From a checkpoint of a small transformer trained on Wikipedia.
Size: 4 heads of 32, vocabulary 2048.
Training: a variant of SOAP for these matrices, 140M tokens, 4819 steps.
Each number is 50 + 15 x the weight over its row's rms, rounded and kept within 0 to 99. Layers, rows and columns count from 0. The size before them is the row's rms in percent of the matrix's.

# down: layer 6 MLP down (transposed), 320x128, rms 0.14, rows 245-311, columns 64-95
# gate: layer 6 MLP gate, 320x128, rms 0.14, rows 246-312, columns 64-95
# up: layer 6 MLP up, 320x128, rms 0.145, rows 246-311, columns 64-95
down245 107:34 68 42 63 37 52 31 31 62 27 39 40 55 58 70 60 60 56 37 64 28 65 56 48 62 73 43 50 58 36 48 58
gate246 098:48 46 53 44 60 50 43 79 44 60 47 71 24 45 40 66 31 58 68 55 64 43 47 27 66 50 57 14 55 38 38 74
up246 100:43 26 38 44 55 36 41 29 22 72 46 32 53 64 15 65 55 75 46 58 61 81 27 40 61 56 38 54 67 35 53 66
down246 103:43 42 65 50 37 41 64 40 40 59 48 38 55 48 82 57 37 62 25 56 64 50 34 46 61 52 46 91 41 28 52 30
gate247 102:59 62 41 51 54 66 67 36 27 61 45 67 37 23 42 46 61 45 94 58 37 67 58 77 46 49 31 52 43 31 48 87
up247 106:58 49 62 29 67 42 35 45 40 57 33 49 64 55 51 38 67 56 44 47 77 68 54 57 47 36 39 67 36 40 39 74
down247 099:60 43 71 38 50 35 41 58 50 53 63 65 52 42 50 62 25 21 34 56 48 34 55 63 30 54 40 61 59 35 71 56
gate248 104:64 62 55 61 69 63 76 44 50 76 47 36 63 52 76 60 52 51 26 38 64 23 65 48 11 47 79 53 56 68 81 21
up248 103:23 60 51 35 75 37 66 37 56 62 55 47 57 11 31 64 51 57 38 24 68 59 51 66 58 61 30 41 40 64 63 37
down248 110:55 46 45 34 40 54 57 32 47 42 40 62 75 48 60 29 25 18 64 50 57 42 30 72 29 71 35 56 31 49 56 56
gate249 094:34 60 67 41 37 67 40 64 69 68 25 53 71 47 47 77 53 48 55 59 71 36 39 75 05 41 32 61 67 46 32 82
up249 092:53 45 72 59 19 37 14 66 62 88 61 38 67 54 60 93 67 50 48 31 35 69 79 39 23 56 38 59 43 63 36 55
down249 103:46 36 44 21 50 61 72 63 54 65 75 75 30 57 74 14 55 39 72 55 43 41 61 56 51 40 71 68 39 69 57 14
gate250 102:48 41 47 48 52 35 70 31 57 72 36 28 65 54 64 46 45 42 48 40 60 52 40 66 31 36 69 41 68 45 38 37
up250 102:50 40 79 33 51 53 63 60 50 76 38 45 52 33 55 31 63 22 54 57 52 35 52 48 34 62 49 77 60 56 49 27
down250 097:64 35 77 64 44 65 61 26 56 48 52 50 48 58 56 73 36 36 58 47 38 23 53 31 66 44 64 48 57 24 55 60
gate251 090:70 74 74 52 42 50 66 72 57 43 53 33 45 62 63 39 62 54 66 63 38 37 44 56 50 73 39 44 88 55 70 73
up251 094:52 49 47 39 39 38 38 28 48 35 60 62 38 67 55 37 64 60 53 36 34 49 99 34 50 42 37 56 05 51 60 58
down251 091:26 57 61 58 53 40 32 53 22 33 45 64 79 56 53 51 64 38 40 48 19 50 12 58 53 59 85 46 64 52 61 42
gate252 098:56 23 60 65 66 33 35 40 25 44 63 62 60 50 53 64 34 66 52 77 43 51 64 44 56 45 31 49 65 51 29 37
up252 104:54 27 49 48 22 58 64 32 53 49 57 61 36 54 36 36 48 42 65 39 19 56 49 54 49 20 67 47 57 60 65 31
down252 105:44 67 39 59 55 63 51 44 34 57 75 63 72 34 36 37 52 25 49 11 60 32 54 42 36 49 32 51 38 45 54 44
gate253 098:27 56 19 21 60 31 42 36 48 45 68 52 51 55 53 50 34 57 46 46 12 49 23 33 42 51 39 52 72 22 79 55
up253 096:21 47 26 51 43 59 38 05 41 29 33 70 32 51 75 29 34 69 81 61 33 70 48 56 44 52 51 28 52 51 35 28
down253 092:69 37 71 43 64 58 56 60 32 79 60 47 58 48 45 64 75 29 53 68 59 23 76 57 55 74 77 66 75 43 37 39
gate254 107:47 72 80 26 54 55 46 38 39 71 26 65 20 55 64 33 42 75 39 64 51 50 19 82 40 60 67 24 20 68 43 48
up254 099:22 48 54 73 58 49 63 58 49 57 68 23 60 55 49 46 43 51 46 64 50 41 69 23 45 76 44 71 56 53 79 67
down254 112:46 44 57 65 49 48 67 58 29 67 41 64 34 58 49 57 62 62 72 61 32 50 55 45 65 60 69 28 51 38 29 41
gate255 101:11 65 30 53 39 54 52 55 54 57 56 25 40 73 55 60 24 67 90 56 49 56 26 64 47 29 61 70 64 50 40 41
up255 103:75 37 49 18 72 26 31 50 71 66 56 26 30 65 25 71 50 60 42 42 60 75 42 42 35 57 43 39 58 70 29 63
down255 102:52 66 23 33 46 72 43 31 36 69 58 46 38 28 42 37 54 30 39 76 47 27 19 52 60 48 39 52 55 44 46 22
gate256 105:56 79 64 65 45 78 32 41 44 43 43 46 44 65 44 43 21 52 25 41 24 31 53 49 41 48 51 31 56 38 84 79
up256 106:37 63 37 73 48 45 56 63 54 51 53 63 69 44 05 35 35 46 42 46 43 32 41 62 47 43 47 89 58 60 54 63
down256 106:39 45 69 48 75 46 68 55 58 41 50 74 45 48 42 27 53 71 64 86 52 33 49 71 51 64 35 45 53 51 41 42
gate257 091:54 62 71 78 36 61 60 46 67 67 59 62 74 43 24 69 40 57 54 56 54 56 63 50 38 09 60 28 64 60 42 46
up257 086:45 53 71 27 19 28 37 51 58 56 55 46 73 58 21 35 63 45 40 50 53 60 35 64 33 61 67 68 60 54 50 51
down257 092:37 70 39 75 25 29 28 41 46 41 44 19 24 44 69 51 34 40 32 31 48 51 57 36 68 20 31 50 39 31 30 47
gate258 099:41 65 41 38 49 58 58 24 63 42 72 51 75 62 50 35 64 52 69 27 39 57 45 68 46 69 40 36 63 58 47 40
up258 091:57 44 61 21 61 46 67 45 57 48 63 37 27 34 54 64 68 43 52 53 64 47 20 55 27 25 33 32 70 27 64 74
down258 097:60 66 31 45 58 66 26 55 59 63 56 24 61 52 25 55 37 52 58 20 40 33 59 67 74 54 68 37 69 53 76 32
gate259 104:61 68 44 78 66 70 45 58 46 34 46 63 42 42 72 46 61 31 49 60 70 41 37 20 45 45 61 54 56 27 63 40
up259 109:56 59 36 64 79 46 52 71 53 82 69 33 43 39 58 31 27 47 84 55 44 79 47 51 30 42 47 52 64 46 79 63
down259 108:49 72 40 73 48 53 44 38 72 40 55 85 50 63 44 36 80 65 40 25 47 47 54 39 47 33 68 39 23 30 65 43
gate260 108:59 27 80 76 56 53 37 63 51 37 54 48 69 69 73 67 65 67 69 33 44 51 40 61 60 63 50 65 50 44 50 32
up260 107:57 45 39 44 50 49 56 58 57 59 77 37 38 51 69 65 61 48 24 56 74 37 44 59 57 32 33 61 27 70 63 47
down260 109:55 41 67 34 38 37 37 51 42 48 55 34 63 39 49 40 38 50 49 49 38 54 38 68 57 35 47 30 68 66 54 69
gate261 109:37 58 34 38 57 48 44 54 31 60 49 37 31 41 30 57 41 55 73 69 75 61 62 45 48 69 25 69 66 51 60 65
up261 107:41 76 31 28 35 57 66 59 62 60 67 40 62 47 53 46 68 40 59 48 45 67 58 57 41 19 70 63 41 54 40 46
down261 103:25 43 52 40 55 36 23 46 57 49 38 21 67 30 66 43 71 64 58 70 22 42 34 47 42 44 63 53 50 50 27 56
gate262 100:50 63 50 49 54 83 51 43 24 63 81 71 55 17 47 67 56 55 47 55 40 74 58 14 39 51 53 39 58 47 55 51
up262 105:82 55 59 36 36 46 48 35 64 63 58 80 52 43 37 29 42 34 45 42 63 81 58 27 38 29 74 37 69 61 48 53
down262 107:27 50 67 67 46 79 25 81 41 47 57 64 51 36 53 72 51 52 62 78 36 46 47 65 24 45 63 34 57 42 47 71
gate263 107:46 66 41 55 59 53 30 41 57 66 57 57 59 55 61 54 65 45 45 35 68 68 28 69 68 76 40 56 49 58 55 35
up263 108:61 26 65 49 57 42 50 28 54 59 37 20 31 51 45 58 77 34 58 82 62 17 33 64 43 43 31 31 42 54 31 31
down263 105:82 59 72 50 44 53 58 35 52 28 75 43 37 57 74 53 45 59 51 44 52 48 66 18 42 20 50 44 33 35 28 49
gate264 103:49 33 43 42 47 49 38 50 33 57 44 60 42 41 56 71 25 41 63 53 33 38 32 35 39 72 62 42 69 51 86 54
up264 096:27 52 54 56 63 62 33 47 55 46 49 32 11 77 46 29 54 46 71 30 75 22 49 44 70 39 71 56 43 32 46 53
down264 099:70 31 37 23 45 50 40 39 49 36 37 46 28 39 52 68 69 81 79 65 25 77 39 85 46 45 60 17 15 53 70 34
gate265 097:47 42 60 50 79 51 41 41 31 46 41 44 39 65 85 54 46 42 28 56 42 81 40 31 61 33 49 67 70 51 51 66
up265 098:75 61 71 41 63 51 37 42 45 65 60 54 55 56 55 51 41 31 79 57 40 68 62 45 33 58 62 50 67 19 52 31
down265 100:54 46 61 53 29 56 53 59 60 43 41 59 45 40 64 39 51 22 62 51 26 52 65 82 52 45 59 48 83 75 68 34
gate266 102:49 65 30 29 65 52 39 45 41 72 57 38 39 30 51 45 23 54 33 59 51 31 48 68 55 67 20 45 38 59 63 60
up266 104:29 13 79 36 51 43 73 39 72 44 50 38 74 33 49 20 34 63 60 57 53 45 41 64 56 50 31 55 54 64 38 56
down266 104:60 39 58 57 23 24 66 78 44 45 17 50 69 46 55 49 20 31 43 50 31 60 48 83 43 55 49 34 34 59 49 33
gate267 100:60 23 32 69 42 49 30 60 35 66 60 48 16 52 40 48 52 64 45 28 54 48 44 51 49 47 47 55 69 22 54 61
up267 095:64 62 74 50 54 46 24 34 43 80 50 29 34 60 56 54 51 57 58 59 26 72 53 34 67 45 50 55 23 57 28 51
down267 097:35 46 59 75 47 04 41 19 59 52 72 41 73 36 68 53 60 74 23 49 41 54 60 35 50 42 24 36 49 65 50 43
gate268 096:60 43 61 54 60 59 74 59 39 43 72 41 62 27 77 46 35 40 74 42 52 52 24 47 40 53 43 56 36 62 32 44
up268 099:84 51 65 54 60 40 75 23 35 48 50 49 61 48 85 52 53 29 44 36 69 54 40 19 50 28 62 46 54 60 49 69
down268 100:54 70 60 36 59 44 49 38 53 58 74 67 61 39 39 66 38 62 54 61 62 22 34 63 56 28 55 60 55 58 50 35
gate269 099:22 55 21 45 57 61 68 42 55 47 70 50 47 56 40 22 72 42 42 48 38 67 62 28 45 29 35 42 57 48 70 43
up269 099:42 56 73 62 53 59 33 65 45 38 64 55 44 60 78 31 15 63 25 60 36 72 37 26 62 65 56 48 52 43 60 41
down269 097:27 63 41 64 35 52 88 55 59 56 21 60 29 42 14 36 51 49 28 52 34 15 60 48 44 20 31 42 37 77 64 67
gate270 101:68 34 39 36 63 26 55 50 65 41 50 74 22 51 27 39 76 58 71 65 59 43 34 30 65 64 46 39 60 63 67 43
up270 101:44 42 39 21 63 45 50 52 70 57 39 43 36 46 18 60 70 58 67 45 64 48 14 28 36 61 31 56 50 77 64 80
down270 103:45 53 53 28 50 35 40 50 40 53 29 50 67 35 63 46 51 74 59 64 52 56 63 59 45 44 54 38 52 60 44 45
gate271 106:46 47 47 47 69 37 53 52 54 56 51 49 34 41 31 53 28 41 79 67 55 61 47 36 41 84 43 70 38 58 43 57
up271 107:41 61 53 42 40 71 63 51 55 66 50 85 22 57 38 59 29 59 53 60 67 22 45 56 47 51 52 81 37 61 28 55
down271 102:52 83 41 63 59 35 48 66 67 48 62 47 60 70 44 46 26 43 43 39 52 52 36 35 66 72 68 34 48 65 40 63
gate272 096:29 43 63 55 54 60 64 42 79 33 58 52 41 50 54 40 38 63 41 55 41 44 35 23 31 45 63 35 80 49 53 62
up272 100:50 23 44 47 57 39 39 58 32 34 20 48 88 47 27 78 52 60 45 63 57 48 47 37 34 44 45 57 67 56 42 63
down272 105:45 64 43 67 71 31 71 46 24 34 45 46 36 31 34 75 62 52 50 37 81 58 73 34 35 37 33 64 64 74 21 54
gate273 101:36 56 50 35 49 57 35 57 32 42 57 52 66 50 59 47 62 55 51 47 54 67 36 58 42 24 19 42 59 22 44 69
up273 103:58 26 72 30 45 60 18 33 60 37 92 71 72 35 60 64 52 36 56 78 75 55 63 55 58 26 56 47 41 75 29 35
down273 102:51 45 93 48 51 39 37 53 61 34 56 45 58 58 46 45 56 37 37 40 55 79 52 59 31 52 55 42 61 38 41 29
gate274 093:48 82 52 39 71 56 47 40 62 40 54 48 72 35 58 71 43 38 45 44 10 27 50 62 40 43 36 38 41 28 24 68
up274 098:69 54 66 32 42 24 46 48 32 51 45 21 46 50 42 45 61 72 32 57 99 44 58 45 68 39 62 52 41 54 37 23
down274 095:30 42 38 37 28 52 63 41 48 43 42 46 46 55 54 30 46 69 37 45 44 63 35 54 38 75 67 58 57 58 75 52
gate275 095:46 62 61 33 45 07 42 39 56 32 62 81 43 31 45 40 34 62 54 38 44 59 49 68 35 37 54 65 53 78 60 43
up275 105:34 33 33 55 53 63 64 41 35 64 26 31 68 57 53 38 57 60 39 72 52 52 64 27 49 60 46 26 57 50 23 31
down275 106:43 43 40 69 31 39 75 69 32 58 40 81 51 43 39 32 43 36 43 60 84 13 41 69 51 53 63 27 62 55 43 64
gate276 101:47 44 28 63 57 66 51 47 40 46 61 49 45 32 35 70 49 55 69 52 54 38 41 46 54 46 44 68 75 02 36 67
up276 095:60 50 45 67 59 65 39 40 61 52 54 60 34 66 63 40 39 52 71 37 60 71 48 23 74 67 61 48 61 28 25 69
down276 099:59 65 69 69 51 68 43 34 55 66 43 45 64 61 28 44 32 57 56 46 18 64 54 50 70 57 65 56 43 28 52 40
gate277 107:41 48 60 65 66 54 73 78 36 69 84 51 32 43 35 50 42 52 35 54 60 61 20 33 67 58 55 44 77 54 56 43
up277 105:28 63 26 43 61 62 45 55 66 40 71 48 36 51 40 55 38 68 52 27 82 61 39 50 42 50 54 40 40 33 43 59
down277 102:37 45 78 34 52 34 69 76 85 44 49 56 44 61 54 41 46 21 67 73 59 58 38 70 49 69 78 38 32 44 65 55
gate278 097:35 30 58 62 56 65 43 78 42 76 28 55 51 41 47 27 51 42 39 62 49 63 62 30 46 67 32 66 61 45 74 61
up278 099:27 51 39 46 44 55 25 62 44 44 45 80 82 62 28 53 47 29 51 49 44 43 65 28 41 65 52 64 37 51 71 38
down278 096:48 42 44 70 37 39 26 33 16 33 29 58 21 55 28 65 46 08 41 25 37 23 42 55 14 57 34 44 44 35 30 50
gate279 100:44 65 67 57 66 42 23 64 38 52 39 31 63 55 54 38 47 50 55 26 51 80 50 48 35 26 37 42 49 42 38 24
up279 105:59 46 46 38 26 44 53 56 47 78 65 43 32 32 50 48 39 54 92 63 67 53 53 54 48 34 47 46 68 69 61 56
down279 101:17 69 48 43 47 46 52 46 47 35 34 32 43 35 61 58 44 66 46 58 74 45 70 39 71 20 35 57 39 68 29 58
gate280 101:43 79 33 62 56 56 69 50 35 69 67 48 44 67 40 64 41 44 69 68 51 49 45 60 53 27 62 34 41 62 45 45
up280 103:44 47 70 49 45 44 47 49 19 76 60 62 05 54 45 44 42 49 45 67 51 45 56 66 74 32 66 16 44 61 35 52
down280 101:63 65 39 65 43 48 49 51 41 51 61 78 32 26 34 18 69 05 42 65 38 50 55 32 38 38 46 65 54 41 68 67
gate281 093:50 54 60 54 53 74 57 65 34 14 17 53 76 36 55 60 47 53 32 70 49 59 75 67 55 55 64 53 27 49 48 54
up281 097:62 60 52 62 61 47 54 52 35 38 44 55 31 56 60 33 40 50 36 28 37 41 38 44 77 52 40 41 58 78 56 71
down281 096:68 36 43 64 24 38 64 41 55 64 54 71 43 39 48 34 21 49 60 73 34 80 58 68 45 81 26 54 63 45 43 57
gate282 106:45 49 49 52 52 31 51 50 59 59 56 67 76 55 80 34 41 27 64 50 64 52 43 37 32 63 51 55 28 31 41 59
up282 100:44 60 32 68 47 31 63 33 29 35 41 81 59 69 62 47 71 31 44 87 41 23 24 44 53 67 58 32 62 46 46 46
down282 088:43 46 44 42 55 36 21 47 53 31 60 55 42 68 51 38 32 00 33 66 16 39 69 59 35 53 61 73 46 44 55 59
gate283 100:60 80 81 37 32 47 29 57 34 30 55 54 32 76 59 54 53 51 72 42 44 50 50 76 36 40 39 52 38 57 63 54
up283 107:52 57 44 60 33 56 42 63 66 58 35 23 28 55 34 44 11 44 41 63 40 30 60 58 65 40 35 70 39 54 52 55
down283 108:33 38 36 48 72 43 93 29 77 57 37 89 15 54 65 51 57 30 32 72 54 51 65 47 58 44 58 31 70 55 45 49
gate284 100:47 43 64 66 47 76 74 31 44 55 75 75 61 48 40 69 62 35 62 33 49 54 49 64 47 53 40 42 56 67 34 51
up284 085:67 59 68 42 61 42 65 30 40 57 65 58 74 61 54 35 51 20 54 33 47 34 62 70 59 38 62 50 52 77 42 51
down284 097:44 39 46 36 58 44 27 71 67 68 53 57 17 48 51 42 57 21 80 51 39 57 74 30 38 43 48 72 28 71 18 64
gate285 103:44 36 28 47 55 44 56 46 49 48 70 45 14 28 56 63 54 61 77 50 67 46 19 70 22 60 69 42 45 46 75 37
up285 105:75 44 60 52 66 37 40 34 62 51 37 47 39 33 65 27 63 42 48 70 52 44 67 53 78 57 52 69 59 45 31 65
down285 105:66 56 46 37 40 55 54 52 52 53 77 65 48 93 38 34 54 63 66 56 27 58 51 22 61 50 33 32 67 65 32 54
gate286 093:09 53 74 63 51 42 56 33 65 54 56 58 62 50 43 48 52 77 42 70 48 61 31 38 31 44 43 36 53 65 46 49
up286 088:07 53 51 65 51 40 63 40 34 45 58 27 66 44 13 82 49 61 62 28 66 35 60 52 56 42 64 23 22 63 38 50
down286 098:39 50 45 62 52 74 24 39 32 55 61 36 28 44 51 73 41 50 42 60 43 26 48 33 54 55 54 71 84 45 48 55
gate287 107:53 49 80 74 36 29 44 50 71 57 53 56 43 68 51 36 63 72 51 58 63 29 73 53 56 87 63 74 61 27 37 51
up287 104:24 41 56 62 27 57 46 65 60 52 40 64 33 50 46 66 84 75 37 62 36 59 28 52 67 52 45 64 64 51 51 44
down287 105:56 62 52 32 67 70 71 44 32 37 61 62 31 50 33 80 35 55 46 26 50 43 50 59 50 34 12 24 37 37 54 59
gate288 103:59 49 54 50 58 59 45 67 45 20 54 59 45 53 57 33 62 95 54 39 68 52 40 59 53 33 47 21 56 28 40 55
up288 104:61 44 50 27 62 72 41 34 55 43 32 47 57 65 67 36 45 50 53 35 44 69 68 44 33 80 59 25 34 61 57 46
down288 107:14 36 40 88 44 30 57 51 66 63 39 46 55 27 43 37 43 43 41 38 34 20 49 46 30 56 33 76 49 16 50 45
gate289 107:58 67 39 57 51 45 51 72 51 45 40 39 41 64 60 52 55 42 67 49 60 54 67 22 60 45 44 61 36 60 57 56
up289 112:48 23 33 62 23 65 38 36 29 38 58 49 39 32 48 31 31 45 59 45 68 69 66 64 64 46 33 69 51 50 31 24
down289 110:63 20 53 59 25 53 44 45 18 47 35 53 59 09 41 72 51 53 58 66 62 43 56 56 71 55 32 49 19 48 40 63
gate290 102:47 92 38 29 52 46 60 50 42 30 69 89 34 31 43 38 49 51 30 70 50 66 34 60 46 41 48 38 36 56 41 40
up290 110:26 46 44 71 53 40 47 46 46 53 52 36 23 49 59 65 71 48 82 70 36 41 69 57 43 61 52 69 74 33 62 65
down290 102:34 36 48 21 35 61 77 38 54 43 50 51 48 29 77 51 79 56 70 31 64 46 67 26 20 49 51 53 79 59 44 60
gate291 101:58 58 47 45 46 43 52 86 40 60 47 44 38 82 74 34 39 60 47 34 62 42 41 82 66 54 70 50 47 50 33 47
up291 097:69 49 66 55 57 54 54 64 18 43 63 42 35 57 65 79 70 49 47 59 38 63 62 39 54 36 50 65 23 73 40 66
down291 102:30 48 48 47 59 38 41 59 73 54 24 74 65 43 38 75 59 61 30 46 43 41 50 39 62 43 49 43 41 40 91 78
gate292 096:17 25 23 48 71 37 76 48 06 40 46 50 57 50 71 41 35 61 43 46 56 43 53 42 45 71 53 47 43 36 60 99
up292 099:18 44 35 37 48 40 31 13 52 33 54 67 80 38 78 67 76 49 48 52 41 54 59 47 69 47 38 52 40 64 32 63
down292 100:56 72 63 46 22 43 51 66 59 41 30 53 29 33 80 39 42 75 59 38 50 38 42 67 59 48 76 53 51 72 68 55
gate293 086:36 61 74 31 61 18 35 64 42 52 49 64 39 96 46 49 52 53 62 59 38 51 52 36 51 45 39 68 70 39 52 33
up293 086:57 15 36 73 28 93 62 42 55 54 64 48 53 34 33 30 61 44 48 41 44 51 54 57 32 77 60 37 30 60 58 46
down293 093:50 32 57 57 28 58 40 30 67 59 23 60 41 66 51 55 31 48 83 69 35 35 51 65 59 26 57 47 26 35 57 47
gate294 106:53 67 41 43 54 52 67 38 62 26 32 60 72 28 64 41 46 43 51 46 64 43 68 42 59 61 65 69 53 56 59 42
up294 095:67 45 49 27 54 48 56 81 48 56 62 55 49 48 49 39 62 54 68 32 55 62 44 47 45 75 14 81 65 39 18 53
down294 092:46 61 40 43 43 44 73 27 56 72 17 29 61 61 36 47 78 29 56 34 54 40 46 48 52 39 62 42 66 41 58 84
gate295 090:57 43 26 53 37 56 47 40 67 52 40 49 48 53 67 64 75 63 37 37 59 76 25 62 47 41 47 58 66 49 61 53
up295 097:68 34 58 75 61 99 53 50 38 52 58 68 50 49 44 54 45 54 39 68 52 38 31 48 41 37 30 26 69 44 51 37
down295 101:38 56 34 43 31 33 63 62 22 37 24 50 32 34 51 37 56 65 47 52 30 57 33 55 38 61 74 28 45 40 35 49
gate296 102:76 52 47 48 68 57 61 33 57 59 55 47 42 58 72 59 78 39 66 74 51 25 44 59 82 35 41 41 36 67 70 31
up296 107:33 32 65 47 56 49 65 39 67 32 42 40 50 58 59 46 75 50 37 61 27 37 60 74 61 35 35 47 42 62 62 35
down296 105:31 50 55 56 55 86 40 56 78 55 62 28 47 38 25 46 47 47 63 49 54 49 38 53 79 31 51 68 32 47 44 48
gate297 090:67 35 20 44 46 54 23 58 51 67 63 55 50 61 12 56 27 44 73 35 74 71 53 57 47 43 68 57 62 47 37 53
up297 091:27 31 71 78 53 50 43 24 36 73 62 70 51 62 67 46 38 45 51 46 40 48 59 50 29 37 47 34 44 41 71 58
down297 091:52 43 51 57 58 27 31 50 62 34 52 18 65 63 30 61 45 69 75 72 26 54 42 33 57 34 48 50 23 63 32 40
gate298 106:42 40 33 21 45 70 57 61 19 33 51 44 55 59 08 46 33 40 67 48 49 70 46 48 80 59 43 42 51 44 66 49
up298 102:52 36 65 29 24 16 40 41 39 46 54 53 57 62 38 53 36 42 68 63 48 28 56 60 38 53 40 58 39 78 55 40
down298 107:43 29 75 60 55 58 79 74 34 25 24 76 10 32 55 50 50 42 60 54 41 34 27 72 62 50 39 34 42 37 42 51
gate299 091:34 51 63 52 44 35 46 34 42 44 56 53 40 25 51 27 54 59 42 60 73 36 43 54 54 25 40 51 42 47 38 36
up299 095:60 42 37 52 50 38 36 24 40 36 33 52 61 65 12 43 46 56 40 32 25 67 44 74 31 41 47 32 69 83 48 42
down299 093:59 50 59 64 54 69 57 65 57 44 32 38 49 73 76 49 60 57 52 42 57 25 29 34 90 47 47 55 55 57 69 65
gate300 101:51 25 47 49 45 52 29 40 66 51 38 30 78 72 36 48 69 63 18 54 32 27 44 59 51 52 48 63 27 48 55 42
up300 104:46 47 33 41 38 46 50 61 31 56 40 72 16 59 63 51 79 43 50 61 58 66 72 35 55 30 53 65 43 63 57 51
down300 093:38 77 64 53 42 86 39 52 55 32 67 54 79 38 67 27 48 18 71 75 46 32 33 25 35 54 49 30 31 37 39 45
gate301 095:39 32 66 67 61 62 45 74 74 48 70 44 46 79 64 29 57 55 21 40 49 62 55 50 51 57 41 44 43 61 76 46
up301 102:47 50 43 61 50 51 41 47 58 67 66 62 59 71 59 47 53 18 64 16 60 73 38 50 39 77 38 26 83 72 60 73
down301 108:35 54 74 36 63 25 49 55 66 40 40 43 48 62 35 35 45 48 55 32 54 66 56 74 77 25 52 44 65 79 83 54
gate302 101:41 78 49 50 76 59 49 65 80 24 47 44 69 51 47 47 45 34 28 64 65 50 49 33 54 27 59 57 71 27 36 53
up302 099:52 37 61 76 35 69 66 52 32 45 37 46 34 76 66 45 54 57 42 38 27 43 50 58 47 37 26 30 44 67 50 57
down302 098:72 24 56 32 47 16 28 50 61 43 52 58 73 60 67 41 52 53 73 20 41 45 58 42 23 54 57 35 62 62 22 36
gate303 092:36 41 27 40 55 55 35 56 36 64 59 80 56 46 60 50 49 74 54 66 48 56 58 58 20 55 55 79 37 39 20 49
up303 096:63 48 85 19 59 67 64 62 60 34 49 16 61 54 51 53 40 33 52 67 02 47 39 63 41 60 42 42 28 36 82 45
down303 100:52 70 46 57 68 54 69 29 48 60 71 32 58 64 40 46 57 56 56 29 50 58 51 66 47 52 58 30 81 64 45 46
gate304 100:45 53 43 54 80 71 34 33 57 42 31 37 58 00 57 69 15 42 41 55 34 56 70 75 31 17 47 65 32 61 52 38
up304 098:69 35 42 45 44 55 76 77 07 46 52 40 60 58 62 59 42 71 38 58 67 60 62 41 42 42 69 45 44 44 51 55
down304 102:54 86 68 34 74 70 34 39 51 47 28 30 51 24 60 54 60 47 55 55 45 36 40 70 42 35 75 54 41 63 57 38
gate305 100:56 52 54 61 62 61 40 60 43 40 55 53 56 57 51 58 26 77 47 63 48 40 55 67 36 39 36 61 21 73 66 74
up305 095:39 57 59 68 59 62 32 39 75 44 49 56 55 53 43 48 82 37 25 66 50 47 46 55 52 39 75 60 45 21 76 50
down305 098:41 28 64 64 36 44 69 50 41 23 19 66 48 52 16 41 30 72 51 38 49 64 80 34 61 46 68 33 14 68 55 54
gate306 097:51 56 22 42 32 24 45 23 27 48 33 55 61 43 50 52 42 31 59 49 71 39 32 48 64 55 22 55 51 56 57 35
up306 105:67 55 30 28 36 52 74 50 07 70 56 79 64 50 51 35 63 40 56 41 34 61 29 19 56 81 37 40 66 44 23 23
down306 099:61 47 62 59 64 60 61 39 64 34 53 70 73 49 30 22 72 63 56 56 55 49 59 47 51 33 67 47 53 33 74 76
gate307 101:35 43 57 63 55 59 46 43 42 42 64 54 62 72 43 55 57 45 53 33 75 15 51 70 61 57 73 60 52 54 46 49
up307 109:54 35 81 55 56 45 53 37 43 42 55 56 42 66 53 39 29 31 52 39 45 53 53 81 58 52 64 72 40 35 54 75
down307 097:76 56 30 25 61 64 60 57 23 74 67 50 54 64 63 64 85 45 39 46 59 20 58 32 42 57 49 45 44 48 45 43
gate308 095:48 55 57 49 59 54 36 67 20 33 38 44 34 57 49 56 35 25 51 42 47 49 27 36 36 31 70 77 50 67 50 30
up308 093:89 54 52 50 35 38 61 56 77 69 77 65 48 29 57 42 55 52 52 26 62 76 59 76 69 44 49 43 62 48 53 37
down308 098:44 46 43 27 70 56 24 35 63 46 54 15 79 41 28 27 66 58 55 24 38 63 35 49 63 33 38 66 43 38 50 72
gate309 106:60 47 43 74 53 53 87 63 28 37 62 54 48 26 57 51 44 59 43 44 52 63 56 40 48 43 37 37 32 47 68 51
up309 108:28 39 36 54 56 26 39 41 62 30 40 62 55 46 33 53 54 66 54 49 52 33 43 54 34 69 62 41 56 66 62 53
down309 109:36 41 62 56 52 50 21 64 00 59 75 54 60 60 21 56 35 47 46 63 72 27 70 67 50 44 56 43 70 64 35 58
gate310 093:35 58 29 55 63 46 41 41 67 43 46 60 59 44 34 37 12 33 73 32 32 42 39 59 39 40 21 60 69 46 54 40
up310 102:61 32 59 50 46 61 78 32 58 41 42 49 28 64 58 17 48 58 69 41 72 76 70 51 56 79 63 22 63 66 73 68
down310 096:56 54 61 47 68 44 44 49 39 65 59 68 36 45 56 68 62 64 23 46 47 65 43 35 74 71 58 54 40 70 47 45
gate311 110:63 41 54 33 47 51 73 80 29 63 57 35 58 69 33 26 59 44 46 36 55 48 81 58 55 68 17 50 67 43 66 45
up311 108:65 41 31 35 46 37 63 59 34 37 49 39 79 47 70 62 61 69 45 41 66 38 46 53 47 45 51 50 44 57 68 54
down311 107:47 49 76 26 60 62 41 36 64 35 64 41 69 62 38 49 56 63 44 35 59 55 46 38 27 68 39 23 81 52 66 21
gate312 095:44 51 65 61 41 64 56 52 37 44 74 22 60 20 48 46 41 74 41 47 55 46 33 63 59 79 43 21 43 46 62 63